Weights of a small GPT-style language model, trained from scratch on English Wikipedia.
Size: 22 layers, width 128, 2 heads of 64 (1 for keys and values), MLP 320 SwiGLU, vocabulary 1024.
Training: 284M tokens, 2169 steps.
Each number is 200 + 40 x the weight over its row's rms, rounded and kept within 0 to 999. Layers, rows and columns count from 0. The size before them is the row's rms in percent of the matrix's.

# q: layer 14 attention query, 128x128, rms 0.156, rows 0-17,64-81, columns 0-127
# k: layer 14 attention key, 64x128, rms 0.146, rows 0-17, columns 0-127
q0,092,220,201,214,134,269,93,151,182,223,208,194,194,214,227,214,140,198,164,163,216,237,183,224,251,214,210,237,157,182,183,196,227,227,157,191,196,242,246,157,243,186,133,149,246,115,210,241,250,222,234,204,155,202,160,250,203,185,263,250,219,176,231,243,121,231,216,153,123,174,192,182,238,179,264,235,140,218,251,146,193,97,146,178,194,192,157,230,123,223,213,158,238,237,241,170,181,219,261,203,270,186,256,219,136,200,181,202,182,200,177,289,201,207,221,159,228,267,206,187,258,148,289,179,188,221,195,176,185
q64,087,209,142,140,158,229,153,185,225,272,221,164,138,203,216,197,151,209,241,272,270,153,166,325,260,207,195,137,155,188,224,242,189,215,178,206,201,277,156,242,152,184,257,241,147,172,177,214,172,207,231,191,147,170,162,249,201,242,207,226,251,170,170,252,172,228,176,158,119,234,186,131,189,191,248,204,242,189,161,256,167,246,215,172,203,212,230,221,216,131,173,261,238,245,201,197,185,209,228,122,224,197,146,223,181,204,208,164,170,188,161,214,175,164,241,133,185,229,219,141,248,224,298,213,174,245,264,158,177
k0,095,193,222,170,243,168,174,205,185,229,157,236,237,237,189,267,211,195,239,164,273,237,238,172,183,151,228,167,278,191,237,194,232,126,200,160,172,238,170,140,248,252,212,177,213,233,194,230,176,192,196,215,204,239,178,244,262,180,232,200,212,148,161,191,117,239,154,188,203,139,186,223,234,210,194,118,180,142,176,190,269,130,216,181,157,186,197,200,228,130,227,238,216,141,153,203,148,218,180,153,249,242,255,207,94,164,170,167,199,240,226,201,267,187,181,269,110,197,187,156,237,199,231,282,231,246,240,193,301
q1,103,188,179,192,175,158,202,146,128,154,224,197,229,199,150,180,203,225,207,257,195,67,205,217,231,274,182,172,150,175,188,203,192,213,169,195,226,201,156,249,167,195,187,213,163,244,183,150,173,185,199,201,279,238,170,160,204,216,166,188,154,270,207,154,200,164,189,230,287,211,231,121,159,181,186,143,252,200,234,225,191,245,177,292,203,167,239,150,257,259,158,254,146,244,162,218,153,175,186,248,192,205,112,171,278,128,197,232,201,214,271,207,211,200,216,154,227,169,178,225,197,199,105,165,143,176,147,221,145
q65,090,223,205,253,175,224,160,168,213,207,261,154,245,196,154,195,127,211,181,222,320,189,260,140,221,166,209,190,177,143,223,212,313,219,228,207,234,263,200,216,222,248,128,227,170,183,211,144,219,215,155,197,231,138,188,116,121,160,147,222,239,213,170,204,191,163,189,261,242,208,162,183,159,165,186,233,140,242,211,170,194,194,243,126,164,236,142,227,131,241,253,155,229,239,201,235,191,206,239,214,189,189,166,199,258,173,234,193,228,273,195,254,129,261,199,184,250,203,135,160,194,223,190,181,144,177,161,218,254
k1,069,182,242,144,233,183,148,197,203,184,245,184,157,277,193,238,137,173,162,203,176,164,270,156,192,260,212,150,218,276,227,133,209,195,245,215,220,240,226,193,163,214,142,217,216,150,290,183,221,153,150,243,184,210,265,224,152,262,224,235,235,180,182,228,170,230,207,82,212,208,212,302,230,195,204,189,240,242,195,211,220,153,176,217,202,137,174,184,157,233,180,205,231,161,251,91,198,200,216,140,231,197,195,233,220,267,215,194,161,156,172,134,194,239,141,170,148,151,208,163,201,159,184,141,268,215,205,234,139
q2,095,176,173,180,213,182,239,261,232,276,224,249,257,189,155,223,230,159,231,268,151,149,157,188,191,246,144,139,208,185,190,229,191,212,269,264,227,220,214,190,140,211,158,167,203,269,192,218,222,218,207,231,140,230,219,144,198,183,217,220,220,198,151,214,239,179,172,185,206,247,176,174,164,135,153,224,253,175,199,222,165,263,215,238,155,223,193,223,128,176,132,237,218,153,129,257,208,148,121,159,133,239,146,201,258,209,224,199,200,203,189,123,178,212,158,206,182,139,126,188,138,216,163,125,158,157,232,279,127
q66,094,233,168,114,212,195,154,232,180,186,265,172,249,194,222,160,160,247,181,206,160,225,233,219,216,173,187,253,209,185,208,244,215,170,116,253,188,206,187,196,203,244,127,193,239,190,215,226,228,194,242,210,182,321,163,183,112,161,237,195,247,171,148,123,199,250,172,196,207,258,243,261,181,155,262,123,225,243,244,258,167,212,237,157,213,254,164,153,227,219,136,202,222,175,164,203,178,199,103,192,172,258,209,248,207,212,159,134,232,196,276,177,260,170,192,165,219,132,214,173,165,190,182,146,129,227,175,175,230
k2,088,149,200,181,222,207,218,203,122,166,180,198,156,170,195,175,177,221,197,124,293,171,226,188,204,229,187,179,205,213,188,152,192,147,250,165,247,265,233,267,128,196,198,228,232,224,245,158,261,174,219,243,203,143,271,189,212,190,216,189,230,234,151,247,251,199,205,221,194,164,171,228,206,204,265,163,122,212,224,121,265,140,127,281,257,179,188,191,236,237,173,169,185,298,252,268,152,242,270,213,177,240,195,225,159,167,172,227,263,197,187,140,216,170,270,213,189,213,161,145,195,158,145,215,234,220,157,163,239
q3,082,168,178,209,160,232,169,210,200,229,202,155,297,163,215,192,269,226,220,204,164,213,140,227,174,164,246,200,117,216,245,181,256,214,195,148,184,171,201,203,213,192,217,186,193,191,210,221,256,150,207,193,185,253,222,243,252,184,246,212,273,206,280,219,140,253,213,199,165,245,235,187,192,258,172,269,184,175,191,172,224,214,206,240,167,257,172,170,159,288,207,131,233,182,219,172,236,188,224,231,232,169,239,160,132,264,146,99,114,172,213,234,130,273,248,187,139,280,190,202,267,162,228,200,227,244,201,148,243
q67,087,191,207,153,169,124,220,226,246,201,196,242,142,218,228,194,226,145,211,172,148,177,240,241,138,212,265,228,182,229,188,212,214,215,152,316,160,174,169,219,170,206,272,253,198,224,226,224,182,223,198,188,203,238,283,235,251,238,229,234,217,188,242,230,259,212,177,171,202,212,209,91,203,192,190,197,199,180,187,141,161,210,166,210,202,132,236,131,164,138,154,161,148,201,222,139,189,188,145,204,214,197,192,190,159,206,253,151,52,193,196,265,147,247,261,235,233,255,218,182,169,147,229,190,167,133,225,185,233
k3,079,186,175,225,201,180,224,213,278,185,237,180,255,266,136,195,109,196,137,236,140,152,203,172,212,232,199,150,219,230,198,244,229,221,237,226,165,204,224,195,132,185,145,275,196,201,222,147,163,202,190,176,223,236,239,185,150,248,160,137,213,195,152,165,199,210,259,186,242,195,236,226,228,152,238,141,158,172,179,196,188,231,231,210,250,166,211,231,147,185,182,249,172,213,147,193,237,188,197,149,184,210,193,231,259,181,252,191,184,197,228,114,199,225,153,114,226,155,82,297,164,213,94,238,218,154,168,169,142
q4,091,230,255,191,249,232,171,221,183,127,214,266,157,210,171,205,207,167,208,203,153,171,245,196,209,203,215,255,167,227,236,213,176,215,115,168,216,204,238,246,184,176,190,197,212,220,134,250,174,156,231,156,167,228,208,203,209,136,139,220,204,191,204,232,278,220,125,200,259,271,266,187,246,158,137,139,179,203,182,200,170,241,205,208,225,228,255,179,233,244,239,228,167,123,159,194,319,215,209,134,111,163,185,263,150,125,181,148,186,166,244,258,178,149,225,179,216,156,193,208,235,249,137,222,171,147,176,136,202
q68,104,206,225,168,173,137,218,189,194,237,158,138,216,165,186,245,233,198,156,182,157,206,187,279,158,198,194,226,215,244,207,255,141,209,263,236,150,188,162,252,160,259,153,197,252,156,199,215,214,206,167,200,178,161,177,194,235,172,102,157,252,204,229,241,253,100,191,272,215,203,236,136,220,161,193,166,286,202,213,218,201,179,170,164,157,172,212,241,204,166,223,279,210,95,252,293,156,191,210,229,227,277,220,197,172,229,206,210,211,232,201,173,208,132,265,165,165,123,227,172,163,230,159,225,272,218,203,195,255
k4,088,168,226,135,260,213,199,188,136,228,231,176,146,172,209,180,198,176,184,211,131,148,116,202,254,210,214,127,152,134,177,118,203,132,190,176,270,255,167,164,191,209,213,224,239,204,186,209,229,207,211,244,119,218,204,210,192,224,266,167,199,201,185,175,228,202,141,113,141,143,168,225,274,227,209,191,270,249,248,161,208,225,201,196,277,233,157,147,259,217,205,181,148,214,277,161,135,136,194,199,243,163,155,180,244,271,255,206,247,202,242,153,171,136,170,230,186,185,182,226,191,167,229,163,206,156,213,254,189
q5,095,139,172,250,203,257,176,254,293,262,134,234,162,240,162,178,149,146,185,208,202,278,254,205,197,150,235,256,254,199,184,206,162,259,176,253,145,220,289,168,210,202,252,172,168,153,189,188,187,245,242,154,222,198,219,157,219,201,155,260,275,191,182,178,224,179,195,182,241,209,213,273,200,142,227,255,164,208,210,232,245,196,187,241,213,207,161,198,200,138,252,259,221,120,198,149,222,274,168,147,159,192,273,217,182,242,154,219,197,197,138,215,244,134,184,213,225,233,202,189,242,187,261,215,195,259,273,195,241
q69,100,166,181,157,194,222,171,234,194,200,217,256,216,160,205,234,162,252,202,298,253,228,184,140,195,140,152,197,178,260,175,266,147,144,166,224,180,230,306,257,255,237,220,142,187,230,174,237,217,141,255,175,163,212,273,192,287,199,176,210,179,177,255,147,157,205,153,263,200,135,168,234,240,247,162,131,175,174,215,196,188,225,219,185,143,199,191,178,198,196,196,164,169,183,219,260,249,200,197,195,166,193,187,210,240,196,131,265,140,173,202,232,274,148,277,169,193,213,161,242,231,274,190,129,234,205,170,239,179
k5,094,202,287,137,241,232,311,209,180,163,186,185,263,181,265,184,244,238,184,175,148,243,244,195,207,240,212,222,196,218,219,252,225,181,213,158,203,185,170,216,257,129,171,181,214,187,206,213,230,205,226,215,190,174,184,236,163,160,214,173,134,248,196,200,212,173,88,205,168,209,167,148,219,239,245,165,296,197,56,224,202,181,185,131,173,208,231,243,242,214,181,128,120,268,214,306,218,230,163,213,177,189,191,235,147,215,193,179,187,172,192,221,227,143,218,201,132,145,192,195,219,187,221,225,183,161,199,150,226
q6,088,138,149,125,146,158,183,196,203,234,229,231,213,260,190,243,229,257,251,183,189,196,255,301,247,241,259,220,175,266,250,216,200,212,188,189,157,171,172,216,206,190,237,212,261,193,183,209,206,225,196,143,230,240,156,204,199,179,213,214,205,224,209,163,142,185,139,170,173,155,212,160,269,145,183,166,187,158,199,158,232,111,135,257,244,181,166,210,226,173,196,226,204,149,183,171,215,154,203,142,149,218,222,176,167,169,224,236,156,198,150,328,293,170,141,166,134,193,234,266,142,241,226,230,233,258,173,184,209
q70,095,178,210,253,173,154,215,203,227,211,155,189,198,175,157,213,200,252,247,220,187,172,238,205,192,244,191,219,212,238,180,148,177,177,209,173,128,167,220,170,188,191,216,197,212,227,192,127,184,112,233,237,214,200,153,248,186,257,186,288,179,242,200,130,96,223,226,176,232,184,194,192,178,221,192,167,190,202,208,242,182,136,207,191,240,153,266,115,236,250,170,271,214,162,156,146,237,148,236,124,249,223,208,238,217,217,124,315,156,179,225,157,244,170,213,206,127,207,159,297,148,151,199,145,200,223,214,130,179
k6,084,221,189,202,148,222,215,182,236,212,218,258,156,289,206,211,254,177,194,259,273,205,198,163,168,187,223,139,254,209,142,112,154,154,200,204,209,224,181,158,211,224,222,156,197,157,178,222,178,254,209,221,205,225,204,339,264,224,222,151,189,148,157,161,196,200,205,124,232,121,229,185,209,185,173,166,211,202,238,168,244,262,195,202,190,180,158,140,178,169,204,233,159,166,216,110,133,240,186,225,104,225,170,136,267,212,218,209,218,193,239,195,151,218,236,224,205,189,209,173,221,233,220,232,253,187,267,108,138
q7,095,270,252,272,180,154,265,220,245,247,140,196,145,167,280,212,132,188,229,174,212,279,245,194,183,141,174,236,234,210,178,139,216,198,222,249,142,204,181,197,217,215,225,191,200,208,184,243,172,176,166,179,169,184,181,237,186,191,203,252,212,162,214,305,170,237,204,265,157,168,177,221,208,160,233,271,230,225,177,200,170,166,186,123,224,169,144,250,189,219,174,135,180,225,228,115,193,167,259,228,250,219,207,153,169,196,217,185,194,270,113,231,199,219,260,266,251,228,256,241,170,171,293,248,238,206,223,236,209
q71,096,208,204,232,210,131,184,164,274,173,224,184,115,231,175,177,146,175,248,184,248,176,191,189,238,233,205,221,149,179,188,240,169,182,139,232,240,256,208,176,168,140,268,181,214,164,172,220,229,218,250,162,211,191,163,189,215,193,154,177,242,134,151,250,204,247,237,247,201,200,222,203,239,145,216,218,225,202,127,212,139,198,230,190,225,202,273,256,227,151,199,210,171,241,197,237,251,180,308,199,127,244,190,324,166,143,191,327,199,153,170,212,174,173,241,194,198,199,201,199,175,137,243,210,162,194,231,238,121
k7,085,207,167,203,217,218,201,131,167,191,184,171,231,200,173,189,260,150,146,228,176,150,151,176,174,210,224,138,247,174,233,227,225,190,226,166,179,199,217,147,233,198,168,196,185,246,180,215,230,124,236,224,219,195,152,189,251,171,250,128,235,227,168,137,139,168,180,109,211,154,176,171,246,232,252,147,176,175,137,148,265,155,163,265,252,145,240,187,225,178,237,246,236,163,173,193,184,211,221,178,173,247,258,190,192,186,149,128,218,253,282,259,265,187,146,273,120,178,129,213,242,242,230,258,226,215,214,204,266
q8,093,156,112,217,218,185,162,180,199,175,213,195,213,206,208,223,147,167,292,173,176,170,164,243,236,226,243,183,198,123,266,225,200,257,205,172,197,254,167,254,220,149,179,206,195,173,185,230,216,181,140,214,196,221,280,172,101,258,183,178,187,179,148,182,290,184,236,188,168,270,144,142,149,168,247,275,183,245,171,259,202,258,183,204,233,224,198,261,266,257,149,159,190,289,203,209,187,145,165,252,153,209,168,237,201,154,166,197,232,184,189,219,153,237,253,251,221,215,200,264,255,248,214,220,208,210,200,266,162
q72,092,252,224,218,211,167,100,232,216,218,179,150,270,181,236,254,189,149,214,205,164,198,189,196,156,154,244,192,167,166,239,197,201,266,159,249,133,209,213,229,182,183,47,229,135,303,253,224,186,241,176,240,136,230,299,162,147,197,204,252,222,175,186,191,169,131,214,210,189,198,150,211,198,182,205,214,184,268,152,171,209,218,200,179,220,245,252,248,195,185,188,194,264,230,120,212,204,210,249,186,198,174,162,188,242,244,242,212,201,212,239,227,247,314,189,217,222,258,228,165,154,213,202,236,205,195,187,211,235
k8,094,190,225,234,204,180,233,174,234,131,151,223,228,238,200,166,157,225,166,217,273,187,230,150,160,275,152,185,194,196,152,147,229,229,189,272,205,274,242,195,228,178,96,200,197,200,220,160,125,203,192,265,199,185,210,205,171,171,207,186,248,270,182,187,206,164,231,243,289,287,181,235,119,212,164,184,143,187,179,191,202,283,182,220,180,188,223,157,101,247,230,189,229,229,237,228,281,143,223,240,185,199,235,160,216,191,212,180,224,270,138,167,140,243,204,167,179,204,201,154,256,223,189,173,131,276,166,194,200
q9,092,132,141,202,224,259,271,171,164,209,170,224,241,161,134,284,228,174,173,198,161,225,177,225,141,211,295,225,176,208,227,261,209,212,189,210,209,168,214,181,220,217,189,182,207,172,276,137,235,168,178,155,188,277,141,191,174,294,185,235,224,226,192,211,230,146,124,218,225,120,236,224,191,226,177,159,166,188,211,168,194,245,246,168,204,217,164,147,200,212,140,185,210,205,213,163,185,188,220,148,114,205,262,176,159,274,243,70,216,238,166,211,223,266,211,205,209,191,284,198,210,206,165,213,264,213,234,235,223
q73,098,209,224,264,256,175,211,174,236,180,170,129,193,191,176,250,164,225,150,183,158,155,234,209,198,203,175,178,208,199,157,229,215,219,130,205,185,246,255,213,245,167,154,214,212,130,275,195,208,163,181,201,295,215,202,194,166,222,206,271,173,167,216,185,203,173,141,243,327,179,138,231,144,218,169,140,203,339,217,171,209,278,225,245,202,187,206,110,193,205,181,233,171,184,212,238,196,256,206,180,181,180,166,266,196,181,210,204,212,213,228,148,222,212,231,220,200,176,201,141,171,126,154,188,190,130,128,135,146
k9,081,222,122,189,247,230,163,205,171,177,214,144,260,186,193,204,182,150,276,194,225,247,211,245,229,223,247,176,137,224,238,244,157,212,226,217,244,203,159,246,182,169,242,224,189,273,239,185,257,119,172,203,208,181,232,184,121,254,223,145,259,195,219,173,281,157,233,222,129,256,199,220,149,213,233,154,214,187,168,225,206,252,163,201,187,170,325,219,224,266,229,224,245,271,203,249,210,267,100,191,187,223,208,192,174,224,193,202,164,185,177,247,212,176,221,204,195,180,141,296,239,264,175,192,162,172,161,230,187
q10,104,169,251,220,174,159,237,188,227,274,172,223,207,227,217,170,183,76,183,185,220,190,245,134,195,190,195,190,177,214,188,237,194,269,268,238,194,256,181,139,157,166,196,170,211,232,169,172,164,198,253,235,182,187,234,204,171,162,229,175,203,221,231,236,142,221,249,201,236,108,201,196,178,150,244,262,252,248,228,268,175,249,292,190,176,215,220,221,178,228,192,209,202,164,213,191,205,184,117,310,162,256,148,128,211,214,196,282,215,215,248,146,198,211,223,200,265,192,177,196,206,154,189,183,195,106,289,235,158
q74,106,224,164,174,219,278,239,220,234,232,141,312,165,185,185,178,293,172,246,235,125,248,167,230,207,183,167,262,240,127,195,280,250,182,220,194,186,193,172,105,168,134,206,216,242,241,259,251,195,209,180,194,172,153,196,256,138,179,173,239,239,232,149,234,158,247,150,213,196,210,192,100,271,155,249,189,135,185,173,205,196,183,158,197,198,247,210,202,196,165,206,240,205,194,110,166,240,217,226,169,149,231,142,238,213,227,198,207,190,233,140,179,243,202,282,175,173,219,145,192,200,180,202,188,217,161,211,237,183
k10,090,154,169,217,184,219,126,220,204,183,154,177,167,146,169,253,235,249,222,241,162,205,210,297,246,217,240,155,224,195,122,200,159,241,200,229,263,254,193,243,253,214,145,210,143,240,225,209,201,205,278,187,163,202,168,257,232,257,148,265,151,199,195,216,190,237,182,215,140,237,273,146,267,170,227,194,170,202,208,202,192,186,151,170,207,150,200,223,195,183,266,162,184,105,245,181,217,193,219,256,236,233,148,232,274,223,198,253,126,199,218,133,174,190,132,136,194,268,223,255,179,152,257,185,250,190,202,225,164
q11,091,228,197,145,191,269,218,239,231,184,198,195,240,136,163,173,221,187,239,170,208,270,228,176,208,167,113,245,176,188,221,218,199,206,192,204,194,180,254,171,193,181,180,125,171,179,238,267,214,227,199,195,246,222,240,169,163,168,181,131,285,166,268,211,197,117,276,238,167,165,141,235,204,200,236,226,232,218,146,260,296,197,171,159,180,217,196,184,222,151,239,118,229,210,185,221,201,210,209,129,230,191,215,281,124,153,133,209,200,173,142,284,189,222,170,225,183,131,220,220,208,213,140,296,178,162,176,191,250
q75,100,208,249,237,204,226,231,182,215,169,272,217,194,279,254,196,69,217,221,206,255,159,221,207,113,195,223,176,258,192,183,135,243,176,162,187,218,198,248,174,179,138,209,135,181,234,195,208,194,243,186,173,250,196,216,159,244,250,238,202,174,215,259,209,197,213,252,188,184,238,167,236,90,217,203,202,209,163,220,272,173,262,156,203,130,234,227,179,215,187,163,236,161,168,221,197,165,280,206,160,195,129,220,198,174,141,210,166,262,157,240,248,197,209,212,230,197,109,105,195,262,214,132,241,185,186,166,161,187
k11,107,133,161,227,241,180,291,206,229,274,191,172,276,178,225,110,145,194,168,206,182,207,161,242,141,206,215,175,153,191,199,247,228,200,178,189,127,191,196,187,210,187,230,239,171,166,166,158,158,207,176,259,174,189,184,137,155,144,204,249,226,192,239,202,186,90,193,205,245,228,132,190,170,232,240,153,193,236,129,171,221,204,260,223,193,280,199,211,184,202,241,268,188,98,180,214,177,192,166,224,222,161,225,148,182,210,262,173,213,182,100,266,193,202,186,223,264,224,219,169,266,142,171,191,183,146,133,192,231
q12,096,227,120,120,237,215,233,273,182,187,186,149,164,176,145,194,233,234,235,147,248,128,205,181,218,180,193,228,167,277,249,199,176,243,183,206,117,211,162,209,210,192,177,237,215,185,205,231,168,172,196,232,205,178,95,201,244,215,242,143,211,189,217,195,196,225,211,240,209,183,201,207,176,210,243,54,159,245,161,215,246,184,234,207,166,231,177,175,252,237,181,226,189,264,257,207,157,227,195,173,126,200,162,157,277,245,213,126,249,206,239,196,242,224,195,215,234,155,253,138,233,270,230,148,221,221,112,193,168
q76,109,200,173,186,236,202,199,210,217,119,201,162,193,217,185,176,174,267,165,219,172,178,294,197,201,146,181,194,214,207,189,182,237,221,232,174,286,227,161,199,244,211,257,156,134,154,196,126,159,242,186,142,235,202,169,162,214,229,197,171,167,211,274,229,217,209,134,204,242,148,222,157,141,127,197,145,160,222,229,177,118,111,186,256,184,184,97,140,225,248,223,139,131,203,224,242,242,208,213,159,232,183,235,170,168,169,220,142,209,148,184,120,152,234,166,138,173,249,215,159,261,203,227,173,240,254,183,188,214
k12,106,161,242,190,162,191,177,225,185,154,228,268,270,149,196,170,231,216,273,173,142,237,218,231,182,169,116,212,155,158,268,226,175,208,261,189,216,227,136,228,208,190,270,192,203,166,251,135,144,198,211,140,233,245,236,164,189,156,142,190,201,183,188,225,239,151,123,238,209,237,244,200,258,222,194,165,208,209,232,229,176,247,136,231,160,199,179,286,162,166,243,220,243,189,206,209,196,165,206,165,244,201,148,224,165,140,129,217,180,181,139,213,242,185,159,208,163,237,121,172,144,208,185,182,102,261,214,278,261
q13,103,199,276,174,180,196,209,218,207,260,246,269,171,196,170,140,172,287,237,181,191,252,244,191,152,189,167,192,215,191,164,109,140,181,254,268,192,221,190,170,217,202,156,209,261,238,227,212,166,237,238,214,218,180,188,199,200,281,245,207,213,140,204,199,199,234,247,207,205,151,218,204,186,193,170,228,197,184,224,273,248,151,217,203,172,146,257,235,179,236,190,210,225,157,203,157,128,212,203,140,172,189,240,206,173,230,190,335,101,144,267,253,245,162,181,163,257,219,176,274,250,176,196,236,289,218,232,202,173
q77,095,144,209,142,202,126,209,276,115,186,160,204,234,232,193,219,202,237,162,172,190,193,148,200,257,258,194,185,164,220,236,163,167,300,284,165,185,181,310,162,197,246,216,224,206,237,211,242,156,199,206,244,185,197,202,209,213,195,190,271,185,248,224,166,252,202,180,271,254,174,195,217,169,266,170,205,199,155,231,130,209,159,269,204,128,209,203,250,191,147,189,131,154,130,146,222,244,250,181,164,157,244,232,228,209,243,160,229,240,139,248,201,266,250,201,204,160,168,197,221,233,204,211,209,199,219,294,187,173
k13,092,235,180,160,216,251,201,163,240,213,144,210,157,206,175,243,216,248,175,240,229,189,241,162,202,140,189,243,222,252,139,258,213,143,215,148,162,184,243,221,218,143,215,145,196,261,128,199,135,157,238,197,186,294,196,251,205,108,150,149,250,246,214,246,133,198,142,249,188,154,199,163,239,215,234,178,204,247,228,227,170,218,131,148,273,127,239,145,199,194,135,188,147,189,210,265,253,261,241,211,120,192,195,168,253,234,194,180,234,258,190,169,193,193,193,183,182,185,209,179,195,223,213,237,122,196,178,133,189
q14,095,219,215,216,203,200,163,225,237,209,231,230,210,148,169,287,182,244,118,200,153,162,223,216,250,285,281,231,159,228,216,216,141,208,155,148,155,207,240,149,168,213,158,171,225,187,204,206,198,202,163,175,203,159,192,223,271,197,225,201,145,218,238,263,178,216,202,197,268,210,233,237,145,182,169,172,202,213,272,149,218,179,185,199,137,146,135,144,220,208,152,233,247,151,145,246,260,174,176,209,190,144,250,223,185,268,216,233,158,288,221,213,194,263,172,224,165,159,206,181,224,191,156,137,238,271,140,184,87
q78,089,216,123,260,202,166,205,200,200,261,257,151,241,223,192,257,253,218,203,213,215,230,216,181,215,207,228,214,245,233,231,125,225,188,193,139,100,207,176,159,230,219,186,191,207,182,243,173,224,231,124,197,229,288,133,211,208,218,189,223,194,187,205,196,196,135,192,173,229,153,169,260,250,235,204,163,146,258,174,165,202,202,230,224,126,137,160,182,192,193,224,248,259,171,215,178,230,197,154,132,188,152,130,170,218,259,217,218,264,206,133,247,272,231,192,119,138,206,199,171,213,189,196,191,267,218,104,180,296
k14,104,123,242,206,106,160,158,246,219,222,166,254,140,258,167,166,164,206,235,217,236,170,186,219,140,242,211,227,223,252,196,155,179,149,237,184,248,199,151,178,189,214,175,252,218,266,226,199,169,210,235,294,204,281,170,225,176,165,210,194,246,269,166,187,145,159,170,214,220,192,169,187,189,212,204,175,240,205,178,200,226,230,219,98,247,205,315,237,247,109,207,222,197,160,223,209,202,184,179,168,165,219,191,249,249,196,184,318,165,181,167,218,230,173,276,213,212,219,208,101,161,195,241,225,238,223,220,201,179
q15,093,175,246,215,194,176,199,218,181,248,189,253,169,177,174,166,185,183,247,188,130,199,199,180,234,159,166,218,216,199,226,114,177,209,180,181,215,220,167,220,243,230,232,255,248,276,146,215,168,188,233,206,261,181,269,94,185,158,162,165,245,264,270,190,216,215,169,239,215,188,159,223,277,133,217,171,216,226,172,169,240,178,193,179,143,175,137,216,150,218,241,136,174,123,207,197,197,226,155,158,266,255,223,259,168,242,116,186,204,197,242,217,228,121,272,224,145,218,148,195,244,209,189,212,158,263,251,108,204
q79,092,178,297,191,140,233,107,224,241,246,198,259,170,244,156,238,174,198,153,155,217,175,198,207,202,213,133,216,162,195,186,191,145,166,200,215,191,113,133,154,240,205,164,238,227,280,242,213,215,165,273,159,241,265,223,251,224,237,196,132,221,211,211,200,165,235,235,106,229,164,244,228,206,200,247,176,228,153,207,152,153,163,202,161,202,186,232,214,203,204,179,252,179,158,254,133,218,164,197,222,237,207,192,206,209,209,207,188,199,268,189,173,188,125,255,189,166,169,247,293,167,100,199,271,171,171,203,135,205
k15,110,247,189,204,178,250,207,206,180,207,295,175,218,130,190,200,151,139,220,159,222,156,153,234,199,126,213,168,278,177,191,253,159,163,227,156,198,192,261,184,224,141,227,184,234,231,183,177,119,245,213,192,191,179,226,241,108,199,246,207,188,169,202,242,220,209,192,183,142,227,151,171,275,251,171,170,208,148,193,223,232,138,210,186,205,246,212,166,174,149,156,237,176,224,210,226,212,209,225,179,240,225,192,252,155,146,177,190,184,202,162,200,168,183,146,141,257,271,111,202,137,95,312,225,234,164,261,198,225
q16,099,167,195,189,179,174,150,196,73,231,212,225,247,201,141,203,129,197,244,300,239,170,252,143,168,203,235,185,190,171,203,239,165,192,269,203,193,275,215,208,185,212,232,179,150,175,229,186,242,193,256,215,207,160,183,160,109,251,154,220,234,235,159,216,265,246,178,210,148,204,150,165,196,224,223,241,257,203,220,277,261,238,201,203,224,256,237,236,214,160,229,142,138,203,237,192,203,260,151,206,206,169,179,209,175,135,223,206,224,201,266,248,193,148,194,172,245,260,216,211,164,205,260,163,255,171,207,280,120
q80,104,206,121,206,222,219,254,241,134,248,186,204,157,152,230,182,178,190,175,154,284,171,234,171,97,184,206,163,228,151,231,153,197,166,196,199,223,218,219,241,247,205,119,197,182,168,206,159,219,272,199,251,232,139,150,161,156,186,234,246,206,266,226,193,226,198,200,294,142,166,201,186,150,198,137,133,193,258,254,143,213,162,185,220,157,216,181,152,186,208,245,260,169,191,243,297,173,141,168,119,249,140,149,205,218,222,195,195,132,151,129,220,222,205,168,203,234,211,265,226,140,189,201,200,203,202,214,195,216
k16,101,153,227,221,151,252,215,239,192,206,258,196,201,260,206,187,215,221,257,137,153,85,160,186,171,205,121,248,214,175,158,308,224,165,201,243,169,170,161,157,210,175,152,235,129,213,246,223,186,245,194,235,178,230,165,215,181,198,201,226,135,274,229,200,155,200,141,212,241,210,238,236,204,193,138,197,150,200,217,203,171,267,187,228,146,125,217,184,204,251,183,197,132,217,234,224,243,138,153,184,272,270,182,203,230,184,222,121,158,204,107,189,213,274,194,208,200,170,146,245,179,164,238,182,172,189,175,164,253
q17,092,175,234,208,119,275,144,179,229,183,171,249,196,196,110,193,210,227,241,263,156,140,132,227,144,189,232,160,271,181,202,144,240,260,188,164,216,242,206,182,143,205,142,172,155,100,230,186,210,227,207,182,210,179,154,200,224,265,237,263,169,174,178,177,189,168,211,91,174,296,148,182,200,180,248,241,221,181,190,227,193,217,203,194,174,260,229,247,206,247,180,224,253,254,165,182,134,190,229,248,223,240,200,221,225,170,125,263,167,153,114,192,176,221,184,173,188,210,132,224,224,241,233,203,217,226,165,178,224
q81,115,189,214,203,223,156,183,179,217,172,226,227,205,233,250,162,182,178,219,180,198,251,174,188,196,189,213,139,233,195,239,225,260,256,218,168,210,210,113,187,228,153,174,236,157,157,263,222,195,223,217,101,236,307,235,242,177,218,176,213,272,276,201,154,197,172,216,189,197,142,228,273,254,188,249,228,71,219,165,192,245,260,150,173,192,145,164,145,191,162,233,204,226,259,167,148,192,182,219,153,186,201,155,268,130,267,202,171,195,201,87,274,176,193,183,196,232,217,168,227,204,235,209,158,215,154,193,204,236
k17,094,187,234,168,211,186,213,233,188,158,172,211,281,249,205,219,187,175,185,195,216,192,222,162,217,262,203,154,101,173,216,209,267,199,173,323,186,209,190,227,272,241,200,186,173,179,257,228,215,177,192,202,207,214,266,223,210,240,214,218,117,236,256,239,233,176,251,291,216,168,168,272,185,118,198,208,228,251,203,170,201,153,223,214,232,188,184,146,222,149,234,247,228,84,214,215,144,141,165,265,162,224,177,194,169,228,212,257,251,182,217,260,187,291,201,198,209,178,195,228,159,244,122,191,196,215,257,255,168